config = dict(
    norm='rmsnorm',
    norm_place='pre',
    positions='rope',
    rope_base=10000.0,
    qk_norm=False,
    tie_embeddings=False,
    parallel_block=False,
    init_std_up=0.0462,
)
Each number is 128 + 24 x the weight over its row's rms, rounded and kept within 0 to 255. Layers, rows and columns count from 0. Numbers have three digits each. The size before them is the row's rms in percent of the matrix's.

# layer 4 MLP up, 704x256, rms 0.0921, rows 509-559, columns 0-127
112:084086121163127162175121162131121145143106118141100153126158153108158130086157129164159122129143142133134088091137136152155153140165163123118122136091129104135130116083135159137133114104162110112116158162117135111140166145092131098145128134107154141138132101113099126127137171139169119125144144138152110091133159129105154114111147139163131115111171176137123163179109146160138160142099
107:090122123149172145081165150087142102126159144128110118130157134149080192106154130098103107121155086099137124086158128133039116129128074098129148108124132121104068129144110091095152105130191148123103114190126122139136178137137107098122117159115103126100117132168141102138116164109120135086115121140146126166099140102140148130079113117136151126130173130117115120117105141154121130138125
097:116068144133129148104109098125125095104114089092137178158102177108167155129145143157132144119117126083121130118131129127135139199075114111100102125185124122118126097144118147097138092094157134111121134124142179114114130192074118128154111144125147101143143129160172076096091155132105138149133126154124144133132107133121139127110145090118079124101148150113148113106157127167119121136095
114:107127152100124144064120140110120115141140122162123123079153132131125089139132134160180119124093145117105102164110105090099132150157159134154134132147164130157141125153087131116169126170128120116166084114138111106152171173159111145203141092136148166163095151096088096145141140126136105180127127124070107117123116127134120146104146092129117122107128126103089107157131100139127150128124
106:135140169103145082107153105121147108121123106132158127084147146160125116117121127174157145102138142085139105146169124106123111138099157107140138089144144154151142097137147187152166116131078146110142166116107141091120154096101104112146121106112131149110159153101145141149129156124158127126148114134148093133103099116155150115119129160131151128106147113115157131127089121141149098164129
106:159147112157127101076101148108121134120104151146156130100129188143097163126119139138118119135142121088111137118135138108117109072137163110109148150167108121117101137101111163136110140119146100119137161155157107144143139169100128143139165166147122108137093095175134057117120116118101101169151152121118079143084127164119085087136144114130092066149130141104112121090113152164170128145106
095:113116158137112112101088135175112110148071139161140122147134152132111110116146138122140083137158139135140111149143118149124113059127129111139093146099123146080165129135089148146134115136123156110105137164138141108161147163116110179128149111125070110120148160152126161139186139160120095089148123124137132113156147126111117116098131102165132166107145160107134158104152089148176110150084
100:084126085145126127097110141162143146124137132105137114153157126136091116129156094176123150095143151136123155136180136132139116163098135130149145109128093106157143126124138153133128105093136151130145130162143154107130149139116119106109130132133167118105155108090148173198119091133126078129158106074132130138136145121112155095142120113182089103178096157117140106115165097085156155132128
101:126112141119145137149113083138141143099142146110129114101143122112103147183136129132164132141156097140109151157089187093130147118111097142107108124145109122131154131160133114093148119105121099104112133140123114123120141144141088112141112105122195125132139147149133146082155107072097141124095131118098159131114142165148150096150160098132110148144123087115114137123143141159125090097120
095:092131147084127161114128143135119139116170155158140108130161127177100092099122141143145109132113103169130134140170115125137117151127097125169132077085122113099129149130123125130124089106095127100128107111108127130148127099159091123102092138131149114089113130107115142109142122105077121089110133165063128126174097096096145161125139128097077124118155138099160121187122105121136123110102
103:076084112129149146101105138082186123109120146114195136139124116129100111107170101118155122108133102143116132127144157152142158116139114155133150101093155098113167112141129137120103132134119147119132089143137167085131114111087141104106115168098106132144140134095109120139135116121096114117134120108112104118129125130131165132116129131134155106135185123121115090153118100128074130136081
104:133143081101112143169141079115152147142116111096108116134131093123138136126131179138157092140123071157116100153144120163171141093128091105126126149102122148096144176120098111153107112100145108119158136135107133128093133098129136169130115142124173121151084160159115114175151175107120076177175094132108118125140113092128113151113116140115159139146137143135110158133114138128158147126145
105:142146136129116107110111109110165105127128137142093080095084155121118107114146096138117096151120169126187162138150166119118150165129135137133110127147135140114120106135093147147114158143161142105139138141107115101130152102114142138100130118113126113099102083085175142131103117117143108132126154101152089121151191154148140130134100161115074140114130110158124124088123176095159164144139
112:090153138115135131109096112114153172120175102150108074147123105117112112107128118116130175156103132120099122098160144112134123128143135143135111145147141096120137157131168121119126102090123151149123128111173148105115146140104111117112108112130137144103121101075138138104153115159145154115121125118105069119104118149156164126135130133146143152095158094166151148157140142093098152142106
099:121114151146126077116114106148119151127106134126108170113106115106147160170180123139146127091097150121084111165165118151132160167115140119138164109121154126150119145125144132100123122135094100149143134150133150097118136159110143097107101132110142106166109146086137110097151112138133138101133134128149105115131127093150165132158148149093126151109154127145182130165121117147137108112189
105:147168078129173129111122134130116111122113068110115124155098090132126117114121131118123164119119128115138163139138118116130121109148133178150154171139118123133126132103108146186145147145151106100145191092164101119114137107151136136130106148092147099126141105135134128149085140142161129113171109124136135149130149138122134118161111082152130119144102190114131117142115105087130142105151
109:142136127101147117150122136161127157202102137105127103126121134195119136111113151132112168123084134138163144154137161138177119111087125108146133105127115131120100131124162125128120113147145115180151133093162135108103122126144155150115113101121116153160152118162145127120145145143073178151112165164152112120107154148133163108126144120110098130113112124148204074137123117123128130151132
095:124132132140142153171137125137129142118153150117151108151118124107131124118139190130141112156166079146145172152118137160108131173116149139151098131123107119140129143162141178096121125147136134182137131115117116108171097127103144122066165151137156090105136098091161113091129141113116119109131111078165121109131089115134143120149125138137098094137149130151156098091168108105133202151117
109:111133204096156121113158102106142152118139146127153127097116091103150143126178114116132102126129135174093095123092114133122124134159118134133101076142085160135137130134153110129179135115141153105127154122151074140152136099155148156123115118092150113172145118110147146154128160113150091132139130100120108184139115133111113107153156128110112106142111136163117121162148161146133138114161
101:116112133094144096099145156096080112140201103105120105103083137103121134112159138122172147128118111171139108107172116119130088152157121107132147156080111151126137188144105144158133162164118167117146123117105131159136146113133118138115115083146159126123077149094128090172119164117168111164136117132129167157128105094153110157157097148141136126129118109148125126100088108105105117121153
096:143114142155133133121138114148124140145139134167071152151185093129106108140111170160102113099081128120144156150101139146104114177117101135112123089131105115121156105156131106144134138134125111108111133126107073159128110137126132136143108109130097094136119085131085131123180143128131133151118105084130132117127153173121114102138136066116108076128157151120135173166098129121109092112161
100:131078102133120127148109135137099097123165105098138104160108097116169138154106151133133120105119123141142110106111188108097170129158140107135085058150107052110134164117106118125135175130129131151143093128146118082164121121125139133175162149123159096117121134137083177104148129105122172154126131158117136141094101141132088092105127152133115099137123145118118163085175103106146120124115
115:169127144163111119128149104088123153085133144139115106174104110105108151155149146149114156157141123159118134068149131127119141124108067148140161133141140163075125113131112142137134102106124153070073112178066179109158136135105119107084097165163117124134111120099145115099125128084117154099119162154081164132152137093086126144150119104106115121117169077118152124118116093169154140137120
096:146131127116110130134135129120123141124125174139149125137117112106136123099127119116155163112119151083125112138145118071110138127097145135128152156156146087129116157096148112110151132100170169133126114112184110126152088149177101108136143124082138111152155051137122086140146102109166118136112116137154142122114070152120107102110139120119127105129124121089137101159067183121145151144117
095:125118138105124121130172119120148125137123144147124110124116147109099121123116128151150100082144101095119135099124096126133089086155139127170154116155116137142122073104105150119121131070108109130122105135123145124162127142116143116120130125108105166158173130142075090131116187115120118152077126085096125131109170124114163091125160142127127158139134146087102118111114123153121100125132
099:098173139107123142140170192141099111136127149133151133139128163081085104137115127090097107115135151128117119152141135121165115132135088112095119133116075101135173095119098129153093155124082165093122159112109119147120111125103154127132119167160157123093110108102117160134123081163133138137111151128151168110095115196107136110133112094140132134083111117172138101121125129100140124114153
104:138136192138156088109156145128143103126104140142125096126124143150141119130150136119145128115109164111137144142145137106133136091128129139128159193135113137139139122126121129139170114117172084119092104103105121131131142147128123106147085091126151139157125173110143136179138137107130157133113132105083065137094101136185112118149157090161116149094114120121096161144098151096131137162116
097:100129112131112102113127114103135104119132127139172092119103176124132108148095106162096094050117119136161157141130134140152099125102125130131118135152199136121069114132135108106127135093122093076183095114113137145116125128113125128123087129151163136144135167087140147097167177118112132103113133099117130114145114153097102110156146119161134139086157142173080168130105140156189099113157
105:136130135103130130139119142164138127180117147103132130146141115155185130110101142094119139133169163117104111114087104110095122137121140160152150081142086164133115129118117149124149164105166139143126120144142141130148123121129100120142183141126138136154158130124145146160145134144152144142100160115150134180097112101097129103108118149084130142162128115097122133165122153133093164120136
101:103132131138147147087169157161106150190161161123129178112145144124114144130112159155143134147126141134120162126101111159145140115069124119113110136137142142152087106113146102157124162136123110134167135143095153176125149108143105114115127147163093068157119133131090140113135108156135166148124139149137071088104125114133108153159116125132120123134108122131151102112120112135109149130160
101:128140130110117148125131153116132124069104104112148113070115154118166095102135120133126163104103160120133091116132089101109112144104115139107108122165144100068145121121127099126137120126144141125137152084192158100151122142136111115132123068145105116115117126119107125148107147071125110133114131117152134128161108146110133112143129149131080144119089147101146147165144109145139120142141
096:125142162178147168149146130127095103071174085150085133100143125131134157135141128116144122129109127122132134131107101122127107126113106109152120116132080146135141093130101126124140187140150126137158099128137106061131147110160149141139111115159115153142106103155098118127113124112159125139114123127116107094127094140126152146089117126112164145133075162133126078144124142115121140124162
100:136145130173130147185090134104074126124156156113090090179109124129173123124095160100110133127107079141168126127089177102114113125098164119112118131096116107131095175106173109125168109150112115096110106130144174173150100112127130122147117096139114120094127116095120140128141171099130140151158149158100161155074141148133146114160118146124151156109119120143140088130102103107139183110143
098:134140138128108121078125132118092143140132128120114121131096104117154140167149126112133121145135143113118115134158137083144146134118139122161165127140087153114129076152111166133122118108130179103131125113118097126127145121106149090171078162094101163152129158096131148133111139111130161104139135131110118137094155140156113136092136130111099131133132110144145092119123095147094093144153
093:163102120131129126080124112134117166145136125146111122116126133105150108090105150122159136119116133155112113122104148174151147116133166146119098135112153147088111089126093165106141126162184119099126164107112087131126084139149113117124066125113122158180109144151148142169128136148100132150157149108114151098135138138142163142111134150146110122123150089156140161168105139152134125135144
095:128105138105166114112094118116132114105076147130105147148115118125146167129123088125149134113095142092101140155159138130179138144116131104118150128142164191143123093145084126107158147134122138094157148145097120111105091111172130149101123101134095110110156104149118112102124141126110096149145137135126139125140103098150165132110095142111138126144158133085132112126102122154148153106176
091:106154111136112137102139122156125086122119113130145102126117124141146115173096135130096106115137103131126164108120112125139099097131117139191117111164148164117096117127112105118060092112085133140129143096161124102143141129126103147153146119105157156135130132174136108085133137126108170154130139125089087116113147157176081123146098096091121134137119139147136139137166158080107155111127
100:122120096135137095155151139102125150130155130116129104185089104135129122159151093111071175135143168135148162171127118172097071093095126093085125144163125144117130158070171138129116152123164105144125167130111121141142097118134102165131130093138150109093131110094126104177105114172152109127111094140113145163162121105119128145139151119084157130123111167058122111134133149190127113107154
106:116146149111112119106113141188129119127152118151160163126110160129154105137103169133127118136114128117095110152153134162099142110129140116154128147180091110126100103142090137098136081146129127109145116060134122163144164141172163097163110164135087111155121146161124144102127149109092166103157177125106156102112155210118128151156160153095120160135098124106144114145181133118074157150157
105:098109147166131119111121126157114110117168086091160139144135115151159114115150139153091127171121153154155096130133140138138146166154139101136161110120179095104125125171129149128102137109117129156150111157146125195103130192154186113150096155171100140111106181136136146098132125113091141111097142143123138113106083127121132126114125162118130149147180096145112125165135097128118083131113
106:125099101126150109166125109154089122134164088102144107169164142169102160151091130126146097150143113091146134103118077131164118115109168158139120149152145148149140103105099090147081123129115114130156137149112140085127104130092139095120148177136154108172108152150155138141120142142097167109124138124094163092105098171104113158065095142148132134081122117098141144143123118090124157134140
129:125164137151119151180149121161152163105145127133114146113121108115151107156084123099164180085119139112134162156123131132119135155124119127094153146107130163138110157100163138145131126134178157112124137130188141164140141114172157074115146138168170097143158126110130124161130127101136101101098087165142143125142132145129165099156117116154130131144093119148136140172122129119110140139076
097:155117136124131114136116141143136082131136128112127178099107110143093072146104133127110152111165127136126082103110163129129079184123136096140132124133140110120162140080130128113137128132128127105154110157188102132124117172148138117159114145129140141110138120106160108156113144151128073149131087159143122086150114149140153134169105106140169093163107109171156091141133116143169080115124
105:125083123096145156122170187169128142101142148126150134145197141125119139124082117118160143160141096154149116130153135094165167156149091136166109124176173110121158129152124131123147153115154108142154138157124118118116068148141160103114126139123149113113116142125136131123088148101165176153170137138110116115133135156140118120157155156118124153104100125121108097113145132134180206139152
098:076122109116112107166159144161097108108143114128133119121091133097132125136165095179129122084086186141147144105072132139171150142103168157099131165180104078140106113112172161088077140118142139106124124161127132114123096166125126159126099182144120138094116125144142127145149073145144119122136126106159117084145127141123113127140163125171140115139126110154099135160116083135135106101158
105:144118113131165133152116090097162133152116103101163086095145121152161114105103153132086142126097177151137149159126114120150160090190121124115184141138122108139159130107160123120130130147103101129133147149152160121119110130154073122110137127164129080147163093119119129120123129126129135144122115169142113112127132150142179118108053157138126111145149081118159130162141187118128162122131
112:125121146157149136101111116127152139114115130162105096128093102155119109080115123168111162159132145118115151196145102133142152142107124156099123128139154146124153100121134132150133163107090127178118152145136083151146141160111093122116104103130097134112155062122161118098116099170090149131100137106147131157083133161150129109127173128126160094123096151156090142119070125092160137112107
105:092088150183123118135123108141129123120177117144111116124139147106143126160085154130161167158149157100136110145140118155126137088153088111104127135067120142102124103161156130114131119123097135102113157137103177100168136150131148139142143136135136118123152198123134145165104133129106099144135110088150116132128137156106183105113078112071151128138126145116188144169077106171124137116130
096:135140119138128114083079095148148159123143135128110089137147121138127107160121079100086168126136116121128119127115103140110156138143111095131128090164138090115149112165100093121126109143065133144137113134158135143134125110078115133128150109153109126093117139163109118098144153153142151144102173127108107110144074103132109133090126114133103097128120139129151106125120113118114140100152
103:129114112105061137114122133123102155140076153134126150128139076143148134155151130161111128073134099132139153134125126182135127098114112131140122146163104074141111100121134114036128173107140145149155131110145125099143131076124141118162079104133146121130119105131146112112113145107100104174130153137119093185119144149116122106112104161120127106156096183112161079102131119146138149150108
089:165105176086089149135102160157132159195084112153116143112123167119146087105129130133112099125114152149129140141118160142099113099113167096140091110125135095114124091113135107146115150157082115144140114119119108157125114128151093160111158071088129108097085121143166129164153165102166123126139140121112156116090130138093143136135176127126110151118121117104171138119157117130111103103115